config.yaml
num_hidden_layers: 11
hidden_size: 128
num_attention_heads: 4
num_key_value_heads: 4
head_dim: 32
intermediate_size: 1024
vocab_size: 8192
hidden_act: "gelu"
norm: "layernorm"
norm_place: "pre"
norm_eps: 1e-05
positions: "learned"
qk_norm: false
attn_scale: 0.177
bias: "none"
tie_word_embeddings: true
parallel_block: false
extras: ["capped logits"]
init: "normal"
init_std_qkv: 0.028
init_std_o: 0.00596
init_std_up: 0.028
init_std_down: 0.00596
init_out_by_depth: true
optimizer: "muon_variant"
learning_rate: 0.00719
lr_mult_o: 3.0
lr_mult_down: 2.0
beta1: 0.95
lr_head: 0.00814
warmup_steps: 200
schedule: "wsd"
decay_fraction: 0.752
decay_shape: "linear"
final_lr_fraction: 0.05
batch_tokens: [8192, 16384, 24576]
max_seq_len: 128
doc_mask: true
train_tokens: 131700000
max_steps: 8696
dataset: "wikipedia_en"
Each number is 128 + 32 x the weight over its row's rms, rounded and kept within 0 to 255. Layers, rows and columns count from 0. The size above them is the row's rms in percent of the matrix's.

# layer 7 MLP up, 1024x128, rms 0.209, rows 165-177, columns 0-127
size [ 93 100  96 105 103  95 100 102 108 102 104  95 101]
[[104 120 138 116 143 209 109 197 122  81 102  87 162  85 162 148 106 169 102  95  94  67 147 169 175 128 130 131 117 150  99 144 134 144  89 166  98 110 154  85 128 130 141 128 139  88 185 144 102 107 141 154  99  35 154 110 137 112 139 161 162 150 169  92 159 120  66  86  83 153 139 149 141  77 115 135 162 135 136 102 174 115 168 139  93 181 142 165 111  65 104 135 129 114 138 176 137 157  89 136 107 167 109 108 136 123 159 117 119 164  81 134 203 113 105 160 147 115 141 128 155  36 113 104 143  92 135 170]
 [186 128 141 115 130  86 170 118 218 117 123 128 162 120 107 105 121 160 112 162 187 110  96 161 120 187  60 201 145 160 160 174  87 143 106 124 120 100 117 112 185  83 200  99 164 147 189 139 129  72 150  89 121 158 180 149 171 132  99 198  89 176 127 141 126  85 159 127 107 117 113 166 106 136 129 119  91 117 123 179 120 135  93 105 123  95 110 143 139 162 118  71 107  80 117 137 141 134 161 142 108  59 106 101 165  96 118 134 120 174 122  90 144 151 109  93  99  99 156 114  74  84 137 123 107 120 108 123]
 [ 72 117 107 160  60  86 123 157 157  83 141 125 194 185 144  78  99  77 141 127 107 145  99 200 124 134  99 148 138 129 115 176 109 146 154 147 101 101  98 124 158 140 107 184 143 159 137 117 180 124 184 128 128  90 112  78 117 173 136 143 129 116 111 120 166 127 112 193 114  71 145 100  92 120 175 109 160 157 122 137 141 211 127  87 161  77 127 118 123 101  81  98 128 168 112 128 125 139 187 143  82 111 110  81 178 140 147 121  98 142 116 139 146 119  84 111  97  85 102 157 178  68 114 177 146  78 174 121]
 [ 66 120  74 153  79 180 158 149 108 146 171 159 124  94 133  77 170 141 118  91 150 108 110 133 133 157  73 140  76 172 146 135 113 128 156 157 135  95 176 121 114  70 176  97 108 163 168 122  80 140 128 114 108 117 158 148 104 118 154  57 183 106 126 179 118 143 103 123 146  96 184 134 117  88 179 173 136 189 137 152 127 168  88 151  88 121 133  95 109 130 130 120  63  89 119 114 197  85 163 212 110 120 126 103 120 108 114  94 177 175 159 164 141 127  70 100 102  90 129  96 115 166 121 108 144 137 141 146]
 [ 94 114 132 144 103 115 161 146 156 144 143 125 159 144 123 196 108 107 119 175 139 143 113 146 106 137 184 136 175 126 144 121 168 174 126 168 153 148 154 141 175 163  72 106 150  66 164 181  70 163 128 113  99  73 157 167 122 106 109 135 131 183 157  95 100 126 126 157 155  97 108 105 123 140 176 110  87 143 140 131 139  90  79 151 129 196  77  58 107 150 130  80 152 179 121 121  77 116  76  50 102 118 100  89 166 102 141 162 124 102  83 148 118 153 116 124 103 174  84 151 128 154  82  77 160  62 129 131]
 [ 81 122  69 122 133 143 131 140 137 182 107 164 109 105 100  80 166  89 120 125 126  99 141 144 155 132  91 135 138 127 147  90 160 150 167 143 139 158 163  56 101 135 129 162 158 126 197 197  86 124 117 103 198 150 148 119  95 123  81  96 148 123 137  96 137 131 127 109  90 129  90 153 138 116  71 173 135  65  69 113 133 104 171 119 146 128  89 178  50 106 108 184 155 113 171  78 175 107 147  97 144 159  76 153 157  96 130 111 148 118 135 190 117 104  96 198 143 140 109 103 148 118 137 177 134 184 155  93]
 [100 115 140 147 171 134  94 135 129 141 139 141  90 147 125 118  67 112 112 134 131 176 151 134  99 105 150 103 115 168 116 176 116 151 149 201 181 109 113 135  69 150 106  94 127 118 153 131 113 110 210 152 121  99  91 119  88 120 149 112  75 148 119 147  74 209 133  32 156 157 119 119  86 127 143 131 122  92 136 145 163 149 120 128 112 111 159 140 196 143 150 222 167 136 129 161 128  64 115  19 112  97 167 111 144 105 158 113 148 131 126 174 112 127 110 143  75 133 143 112  99 153 116  97 105 155 162  99]
 [145 109 160 171 115 157 114 111 149 156 107 128 143 175 114 104 155  62  85 137 143 132 108 183 131 167 142 156  68 102 104  94 143  72 160 199 153 185 179 111 118 167 132 138 119 132 145 171 192 186  95 101  83 133 137 164 120  77 143 128 119 133 141 133 111 138 110 109 119 163  98 112  69 126  94 163  79 177 123 173 141 167 105 160 126 173 170 132 114  82 125 136 111 114 116 178  92 121 139 202 118 106 144 101 171 125  50  66 128 107 118 165  59 100 102 149 126 147  93 122 122 112  86 115 161  90 116  87]
 [ 98 155 129 116 155 183 150  93 152 125 130 201 150 141 192  76 120 123 129  92 183 166 138 171 135 137 145 162 127 119 135 127 121 101 150 103 207  90 166 120 125 105 165 121 137 201 105 137 138 119 151 122  60 130 104 133 143 169  97 128 103 168  68 114 109  82 124 102 124 172 116 171 115 124 169 133  59 135 100 123 160  76 154 102 118 190 166 177 156 123 145 134  99 136 117 123 158 130 132 104  87 115 148  54  95 186 123  93 132 135 121 127 100  73  86 122  84 113 118 145  95  43 186 118  96 155 145 120]
 [144  97 133 174 149 161 106 135 184 110  57 100 152 117  88  74 135 138 131 102 119 117 171  76 112 149 134 144 114 134 177 114  94 207  79 144  63 152 154  90 213 107 123 156  94 132 124 101 138 177 112 101 146  81  92 137 133 152 119 119 149  99 176 103  55 170 162 179 168 111 145 114 126 125 109 150 126  45  98 146 121 117 121 137 131 132 197 107 149 168  94 117 158 149  96 137 100 145 157  78 107 124 141  88 130 122 166  57 144  94 127 144 108 143 176 128 161 160  90 142  78 136 142 126 165 133 103 179]
 [164 131 160 124 129 127 141  61 156 146 156 160 154 116 112 101 137 137 111 129 110 131 138  84 120 118 123 125 113 182 157 188 157 190  83 141  88  89 135 161 161 168 123 160 144  81 113 157 128 159 153 156 122  91 139  55  68 139  86 147 121  97 114 133 154 143 126 110  96 134 179 156 118 127 123 101 155  76 191 112  67 113 105 151 149  73 108  76 114  90 148 135 160 118 152  51  79 148  94 168 167 135 148 186 142 161  98 174 105 134 104  79  81 200  91 154 118  86 128 124 185 148 109 135 109 129 178  87]
 [ 92 100 137 166 165 110 132  93  99  78 175 138 185 131  50 142  99  73 111 111 132  95 140 148 106  92 138 147 194 145 115  97 168 172  97 108 191 157  60 132 158 178 181 113 150  99 127  83 184 143 151 107 140 108 167  59 161 145 185 108 122  93 161  65 170  51 176 113 155 131 134 139 113  94 151 157 112 130 141 115  96 151 126 102 132 134 146  90 131  95 124 145 121 104  72 148 160  98 134  85 105 137 140 153 163 156 159  60 135 155 111 165 115 172  83 142 129 112 160 148 136 128 124  97 103 113 162 139]
 [107 129  96 136 118 139 145  97 124  92 118 183 139 146 141 150  94 127 180 160 141 134 143 121  83 142 105 134  53 100 108  83 155 118 178 154 116 181 159 157 121  93 164 151 153 109 169 177 148  95 142 118 155 113  90 158 114 123 105  85 175  91 177  96 121 185 114  62 137 170 116 107 113 151 151 139 136 127 134 100 146  79 152 208 174 121 124 131 116 121  95 104 116 118  95 157  46 112 151 140 174  88 154  99 157 138 125 131 102 127 151  66 130 163 108 175 204  33  87 112 128  73  98 139 117 155 152 149]]
# layer 7 MLP down (transposed), 1024x128, rms 0.153, rows 165-176, columns 0-127
size [ 93 119  97 112 102 102  87  91  99 104 109  96]
[[147  69 107  99  96 170  94 114  85 120 163 143 103 130  63 183 105 106 189 155 138 144 132  99 157  74  94 128  81 117 146 163 127 195 163 107 174 171 184 198 108 143 189  91  95 126  96 169 157  71 180  78 153 165 122 153 122 118 129 141 134 128 106 134 130 143 127 121 139 128  91 165  96 205 190 175 162 146 106  97  83 107 114 136 105 121 167 157 108  94 104 104  73 158 104 136 101 134 190 110 116 105 112 156 121 152 125 115  95 108 115 109  99 116 126 134  75 118 171  88 103 176 144 135 148 134 117  88]
 [ 84 147 122 164 168 172 129 155  92  78 172 112 141 136 116 176  88 124  83 150 138 129 165 104 117  75 126 119 143 133  58 169 126 110 159 103  92 233 123 129 141 130  67 135  79 118 151 130  79 132 130 181 130 154 113 145 143 128 149 154 126 110 162  87 119 133  99 120 167 145 123 148  84 142 127 106 154 103 159  58  80 105  88  74  60 166  75 157 131  88  64  93 127 125  65 126 120 120 152 146 115 105 154 120 151 135 150 194 180 188 134  93 163 118 141 173 148 131 107 149 100 120 134 179 149 137 160 142]
 [152 207 101 145 162  91 133 104  76 121 174 107 147 157 135 168 140 133  71 138 121 151 162 132 158 135 122 131 108 111  99 185 136 123  79 164 198 145 155 163 174 142  94  79 125 120 119 165  96 141  70 139 115 128  94 103 126 126 151  89 124 112 109 120 136 125 106 114 133 123  67 124 161 151  67 106 166 150 130  59 108 200 117 197 151 146 143  95 128  74 190 117 123 138 156 115 153 151  98 103 167 141 112  76 145 143 153  64 142 101  97  51 104 137 149 184 104 196 105 123 140 154 118 127 134 112 157  75]
 [209  76 130 122 164  93 159 123 147 140 175 100  94 124 157 119 150 207 209 106 104 138 145 147 147 119 127 110 131 193 120 137  97  73 117 104 108 109 141 160  97 165 117 132 122 185 150  87  83  83 148 122 116 124 133 177  87 103 164 126 108 157 138 113  99 125 147  82  97 157 146 134  98  92  98  92 156 102  96  60 176  79 131 109 110 106 130  99 125 130  91 109  89 101 149 135 175  84 148 151 102 206  86 155 155 131 148  74 128 129 247 120 138 117 127 150 133 123 172 126 126 119 153 127 143 130 117 161]
 [129 166 106 101 164 134 142  86 109 128  82 141 121 130 133  45  84 153  96 167 138 187  97 167 112 182 116 107 169 100 157 149 151 153 138 184  81 134  97 109  85 129 145 117 145 159 178 126 171 144 156 123 130  30 148 151 102 144  97 132 141 158 125 126  99  76 108 158 131  96 164  83 133 133  94 166  71 104 158 101  99 130  76 170 122 123  94 136  68 144 120  92 114 119 110 156 123 168 116 164 132 160 161  82 110  41 193 154 171 115 168 112 133 209  86 132 115 113 149 110 123 124 155 117 143 110 149 155]
 [128  78  29 189 124 162 122  82 146  90  59 128 136 140 232 195 171 114 107 170 144 122 143 163 118 106 146 107 115 164 134 140 154 140  54  99 129  66  88 205 142 132 170 107 124 129 102 143  95 174 164 180  93 115 137 122 168 123 127 129 171 134 149 179  91  96 153 107 151 121 109 139  68 139 100 124 167 103 175 104  98 136 128 101 140 108 114 139 135 123  66 140 163  74  70 132 140 153 134 156 142 130  98 143 157 108  78 133 174 127 106 140 131 130 139  81 103 124 147 116 138 131  93 150 126 122 146 135]
 [120 128 163 110  90 158  57 125  81 118 142  96  73 133 159 153 139 191 128 142 132  84 117 104 141  58 143 167 132  84 161 174 178 129 159 106 138 160 182 114 112 146 135 135 122 203  82 141 121 110 105 142 136 169 136 177 167  86  71 171 170 107 134 126 106 102  82 140 114  95 103 127 196 117 119 108 151 110 112 124  35 168  84 137 143  75 144 146 132 161 106  81 124 103 130 165 151 129 119 199  99 190 157 141 106 126  69 111 114 129 149 109 112 147 196 121 145 115 145 115 130  83  99 138  94 158 151 149]
 [ 88 154 136 131  89 120 166 128 104 153  70 106  98 151 166  93 113 138 150  84 146 147 130 123 113  81 173  77  70 116 116 164 101 149 118  94 108 124 110 127  80 114 148 123 127 166 100 173 135  86 147 129 137 138 173 120  83 140  91 119 176 146 132 125 129 162 163 141 160  35 152 105 148 146 150  44 184  80 164 183 125 123 175 112 131  90 176 123 165 160 158 100 132 127 159 115 138  89  97  50  72 142 157 119 102 143 127 148 141 149  87  93 128 169 171  95  75 146 166 109 170 158 166 168 122 174  98 161]
 [216 140 146  96 157 104  87 162 116 157 117 137 149 136  77 136 123 120 137 135 103 162 166 105 142  40 188  77 163 147 131 118 148  96 131 149 145 144 143  80 122 176 135 166  99 132 119 141 105 155 122 162  57 124 150 211 110 126 111 144  96 113 102 111 110 155 166  49  76 120 151 156 146 118 141 184 107 114  99 147 107 158 108 100  80 166 171 141 138 100 112  82 146 126 120 129 169 102 110 113 109 150 137 169 106 139 114  68 130 103 145 106 178 147  89 135  88 179 126 177  79 103 130  88 115 100 211 134]
 [115 111 145 165 161 151 175 173 168 115 124 167  91 113 150 141 141 149 111  83 107 127 149 152 200  85 216 128 184 105 134 103 149 123 211 115 181 104 118 128 145 160  71  64  68 127 131 114 146 154 163 135  88 153 143 184 138 106 139 112  70 126 107 199 108 118  75  71 169  73 142 162 132 115 119 114 114 136 109  88 142 119 144 173 123 163  74 149 170 132 140 131 103 106  71 135 109  82 132 117  95 131 165  88  95  75  97 181 124 159 131  94 114 131 117  80 116 117 135 123 141 108 140 129 115  85 132 169]
 [158 150  96 108 146 128 194  60 132 178 141 170 175 196 151 129 119 173 100 135 165 153 138  72 107 114 162 118 161 152 107 136 187  53 190  85 158  92  85 119 118 192  97 107 175  98  93 196 132 166 119 136 185 103 106  83 109 106 134  68 110  80 109 134 165 182 158  94  86  77 123 157 109 163 129 120 154 128 132 114 180 143 105 160  96  53  91 124 104 106 117 100 111 117 157 117 135 119 109 105 142 124 133 107 161 153 154 105 120 125 114 127  97 132 136 126 140 106  57 133 106 149 129 150 127 169 131 165]
 [123 185 100 130 146 142 220 158 144 131 179  94 105 119 141 117  82 151 107 123 119 189  61 114  96 183 142 111 101 110 149 162 100 105 123 201  88 103  80 160  98 111 149  75 109 135  89  69 137 105  65 137 123 146 113 108 148 142 157 122 132 159 111 114 167 158  98 196 156  65 112 119 136 161  60 140 105 152 145  87 128 144 102 127 137 114 117 166 117 163 117  99 155 135 133  61 180  91  76 170 102 109 162 132 144  80  96 134 149 138 156 123 168 149 171 104 112  99  89 113 154 124 122 206 139 146 117 150]]